{"n_layer": 10, "norm": "rmsnorm", "norm_place": "pre", "norm_eps": 1e-06, "bias": "none", "tie_embeddings": false, "init": "normal", "init_std_down": 0.0568, "lr": 0.00728, "final_lr_fraction": 0.05, "batch_tokens": 32768, "seq_len": 1024, "doc_mask": true}
Each number is 128 + 24 x the weight over its row's rms, rounded and kept within 0 to 255. Layers, rows and columns count from 0. Numbers have three digits each. The size before them is the row's rms in percent of the matrix's.

# layer 7 MLP down, 224x576, rms 0.0569, rows 151-223, columns 0-63
101:201097093163157087083130102138145102111124082154112158136147110160109144108123093110141162148132128119171142154108136123109122144111068151126191112087141139154156140131121114101158106125128117
109:126150118170132107142108129141154155114108141147099146166137149081109164130142121134117068125071102131114140139153105141134102101135110098104129162148105153126128149119147123103165131119115109
102:137134073140125102151147156145186110102174138120183134119178125157155177138129150121098159182113108149103112137128147104131081142128123129125109148138126125076130105096124118128150152125117148
104:135125108149140161145122122126143118109136162121094120113161119138185124154123124144151100108144114154136167135151119117153129129141134137120130164103119129115126099109163112154162155185112132
096:137103110135074145128098175146137136153158154158113111137133154102158128118090106126133147155134111151064118143114146159147108119134164104127095093128127111148153123140181112140152152105133127
095:148142095119105134137143135127131152137146122166124137134154151159112137151108129108077147104133128103121107076144117146125113107127151101148128148155157167103144113104138106149157127116097107
101:159135145115144113121119103144080188183118153128146092138108154138143150134167161148144107134121116120090148125156117114140094144125110112099157158133121105124110175140140099106137090123150128
091:144153143107093157140087139139173100151115119143127141116151131119122114139148122132114122114088142152107153165153147106144163113132132117084136153190129099113136133117053137091120148068165134
106:170075167143128091110130093112147062116149130147142088099167141122102093153098148116117117103091095094131124172107115125114137130130114124140118102140149134129095104135153128145077126118103119
094:125162144116140106094076103123139098150178151109138132164132116107143134131153128101118176082172162129144120129147103096098141128121157154128150116156172110124124157117123117059136085147167106
098:135159144099120112169137145060105122102125110103086067113120105137106170169136087172111137148137072141094177120090127171140103122156087152131149148103102165152130129131133096133145158139079101
102:129103103160142155095107120129136140132129091111082173101139133124183081144149112130092158128142131121110120116175126110158110126141100135149123138137115119093143157141124109183127123106120108
103:144151143130142107137091119119146126130134099124098126131176149127107112139138095122150099140111118127122097153118091083117139134128146149129137125110075129146125132126118136151130150080094128
103:124149175140106150104180128114103153140112136193152136146131136108137068100132154160110150148146143139114137108139145073150143116154147157108135140149129127106152113114127148139131132140120102
098:113153112175152123135118154152159129076127085110137122111092132111147128112150125149150125127134126117115120108138104120151144067122116092117129131120116146113148103140110160125113111114118118
098:112137124126108130129122155116117132149109138170130153111117105135174197163137104143108086150140123110121144122108133091092127145140143171106129151109157145111099120172139123126117118162137137
102:063106113134154139105130145127132113107102152105124124146091104137152094167112116124145113110116162130123112124119162108108118098127161175127106109138158165103147073155128104106099125121129102
099:114086147130114134141099119129104099122178143171167133097098103115107115096145155120113124113109108163117173112105119136115125108093113110125157129153147155151139099131093134120136117140105119
102:143155121140140137102164160093145116164131131125139152133154165121141142133158092144113128150132144137101129140097095139140181095116119155162139109108166108110147090133130131109152127166130121
102:140125136146093113142151105075144094090175099115122100117146145131077099119109096114145119105124107119123110143117119136117113079138163107153115120152161104110131135080133121105114148143127151
090:148169126113156118122104120148133152100105157157141164126090122124141150146138126108202168160117114099088143077116121110152155137152119097131136128137077136081107132147164091094130123146098164
097:140134108161106104154118135138111142078156149174105139138088135144112173152152087139127111108140147105146155152167140116129110106122081113123089112112097134122147092121119160187157153124141098
101:111115144101159116119145104100133107165145122128143105152065131161098105182123108105141141167114119132147134111139116086108108119085102126120108134139099114100156167117112149129118156125150147
100:117137110109140153100113149130140106131119116142147134094161118150127089135128084145092122112124121130119112117148156156137075098170156154144087116116117120151197098142152113096154104101114124
151:124136135110101132158101116143156193145113069136111157109086116084133122110121160100119103116120188076142118136080122102121161109151168124104144131118163105153138164132166120115103135128141111
099:132145159113130155127145134190146080141152079158145140118109146114146137093100101078135154109103142123106159151100138116126120141154084143131140105127138105105146171131119129156098136104123133
096:133169159136120125121102143073141131146086143143133131112141176137131119138127123178096138131111106131098130147166135122132151124168130118180138143182173150131074135124136156107075141102146119
098:119159157202176130153146130127128107109069121095124117104100091124153105118105119144113124142116128126120127125153085121120086158100135143118122154174119157113150145141068123112155073109127170
102:122104104137152107167116065121146099110068131129150091119140142176077116104160157139111112136106136153142099086110130127089121130140133085157082119146132121088095113150113125121137090139158082
100:139142120122135112122104121134164163109104163129145139131160124148145119131124149095127159109161139157119098123146140115128140154135105160110088102119111120149147161086183149128111065114126110
104:093125182136138165114110126097106155143126130123162126109099144128082145130125111116090118105110141148180128144178156129117112136141140164110155137113142124147140114129130169138090109149134096
092:163188133139129142123138167172102131119127112116135130118153115135157130094101122101128123147099131161098153120095147122165126087145148119093128103117173131150132164154145139103117164105099074
098:110148151144140121123139105080132144149111123100122120170133130094098123134118113111110125113116132146121106149128111111123101124142146120105127138118132121141110150139140109113132154162151120
100:140166154114147184101109152101157140128169122163152107133145154106124159121147114125140138106124129127137048103166175110143110131136095119168152134129097131120127123131160146105101105114117136
097:127147112118130121171105099131155153138103122116124152104105198138143132181131105117105100124093133130111147098123156137131142096150117078136131133112159134111148143174140148122144138120091156
115:146135136137110164122133111125168169148095107128085108126104125090092099130144089111163134136077082141090117127138157129137138121100144114117099160113144081173095082091130132142134163146120196
097:158126131127124157156107181142139133130108158112125155120106118134122163154067134173148083131140154121156126127105171141066113088156096124116083119089131111154113108112164136134131146112132153
093:140144138157096107153114170109116139101084157131167112156147145141125171158135114123166130168098156181085146088127088100107114100141132129119107103116170136121097158107105109094118113136118167
101:139138177160168086108064119156121139142084184062116123115129112102122136078143108135147130109126141101145101089107152110127129179108103136142115095106095153122129122143125124160095055132130140
097:119099110128156096074152084133169097108133082121150111118150106115162136113122134098127111091100155145095147161111128093116102133131134122115135139126177103121145119145131118179135126131154156
098:148156133207150080163089084169148162121162160148140147089111136137127125164125104133164136143141155090106134135148117114139101135161127157094127127098118164179108151131178118138125157106138117
092:086105141091090173121154123113144124092140103115123150162099074143106099111125121129074132134125107114102146184124121111141102158158126118124127116126138115126085097143145139110084150122114095
101:107149092153111111126106130136117152154168117109096166094147122112140154143134129119177136145128110151125158138160157134133116100104156183116122168125097145128157127120134115130145087131154098
101:116132153152111101125112126187083139121153165131144144123128114112154157140157164147133082089150124155120111119143129100156127119122100166079110126136120135157120094118114175134098126114130153
101:126124084106090156140152146112119135133103145141144170077155116094138151105128086108112114129170118121110135113127149175137095120157148122098153143111142120108131123107147118101134166135087116
101:097127101155138155159118129089099121117173103125126140117138108138111124156120181129121154097154099136147156111120110140080159106145135129130130173057135139123092162128121129110092088132097130
101:141104149155096130148124153110138146107160110104182136132119129076124088144157107176199162133166159119149149108131119175083111124103109121151147130143127096151138131186097155149151091131133147
100:160150112097139109077128123120131145134173162084130165144081118137107117155154141151104119161113130148161122126145154159151104124094096129144078129113076142119162172124135151132084101125124137
105:121166116095127141146150113106096153174127107126112060158119118142134161170154099184166112121159113156106111158132122132112090112123102113123137085130134112159136116146131144158127142171150113
101:140125151138102147134088092115154113129132128157126121175141101143095115098143143157125141132148110106130136105114127156094143129122130125099152128123156114131123106119147147141101134163103175
099:141141166107106120131146149104143099143109140173117143160129125145102092156120171098115130134147196139161163149173144100130107108074150148101105103089131117121173106139120159102099155116105146
098:148141145160117101175138111160109096095099137125155113120101105085099132161124105112113131096108110103118098139171160087158134137121148110093122110146112137154123100109120129132129146170129121
100:125129116143120157102103130133108098132190148156164193118140131113142119149151142181090157091136154127156165129094122131156097112139147103167135064125128112145127147119112095101146096162126183
096:172102171088134127110129162141085123134136122181082130167122115124158113129133142146089111160159124146104179079119119134132122131119121140073152117135137109174101148125146158114086133131136112
099:151149102161127117094142083103139170132114140155075126084137088119150103130112133096092106114086112139129118125165119141186137128149076091101159128130113129162138126171158130134080136084120100
097:078134164138113139156078120156134116089095119184124101119157163128120099099125106139160154141135117093107102100143150131167116127096172099143142116130131183113121146099104150174121102143138123
104:101102107112115131151097123123106132106127140111140084131142116125093107142139155149136148179123101111079127148157146122114143187116141121116157116144095139137084159077115118136126118094115106
095:106141129151155117150129135134122140126162117146138124123067138112123153104102103142118088074167120154137142138110103130142143164140122127115140138121140111160145133196141096103152144149130175
100:106139098106127133141139171123104139109132127132133159149142146098099113148125131053146128132094132147147122155152083139146133157132107158135139118113133174166148135078161156190118178140106115
099:112124148143137142141102129130131100098141138106123135164145140111122128066161109136101100104114136098089126137158118095097107130109092079115100147148140109165158147130119133152157148142135103
091:139127121110117153142123111164144091105104127111116121146130146098074107118166121112145132141122124113120131173134139141129109095117146140093164123146154161126160150132124136135159108148117117
104:120131134120121114101129120101114122132151112142164164111105126121111112127103157167127123134110091136173152135139128134127118108135092104120169130102107112114118141098117151111133115143144119
096:130127154117145135128115122123138154149112108138140113147151158182100099088126124136109133151128116124114135148143144148127131096153153132163131106135151121106106152132107111117119141115126103
101:083145101110094117113121126143147148105132140137114141088093088099151155074129144131135124133114132152155116084137109142166104119097088103094110128096158113151142098159129100158124144168093088
109:118128131127142123137146169131108077126125132139109130137121136162117079111098169117142171152133170092107102097115147053107111122180163146118153139089160137082149141103127162129127138152150134
107:128147145114117110140104118121102133126133127120054098153074087152112190162119108081131123143123153118125133123128178126082107119136096154096151128119146156134128090145152147100121139172144163
099:153119131134088115152186161136105157122128138129140147088126092140141186158171111136125130102127106147144151136143126123121117123113125148126144132128156139094128117124135136102108098171141143
119:142091108130137142165115124149116124088089131150115115117128098082172152117096112138120169146132123115076144161131119148129114133135115122171159089133148162131109166049113133136141109120126135
100:125109091102176062136176154137091135147117102153098159153172101087135128168114124136120135129155151136112102135103151097137100096116132093137118132148125169138133113140130183115163102072145156
100:120170172125171182098165153139100138127102086140146150108104107123130166103192098107138125165117137115114120151126120153131128067100104119107108123131116113111128170135093150126109137158141130
098:165160097167143125143119126177130129139094133089140155109096105157138150125176127112127136155138122098121154138107100110094151130094176159148138163095129152101124122113123182120137136141151121
113:115128174102182159107136085124139140165108162121150129091155128104077155144078116149157155104124143150149136171100084175126151114172102090164151136113128174151119122167120102133145137099153131
103:135121150107154147148139170127153092103089117175139116176114126079119133176127103123116124104174107143101103096123126130168139085134141190154099083160128158112151132124128101152141123116083155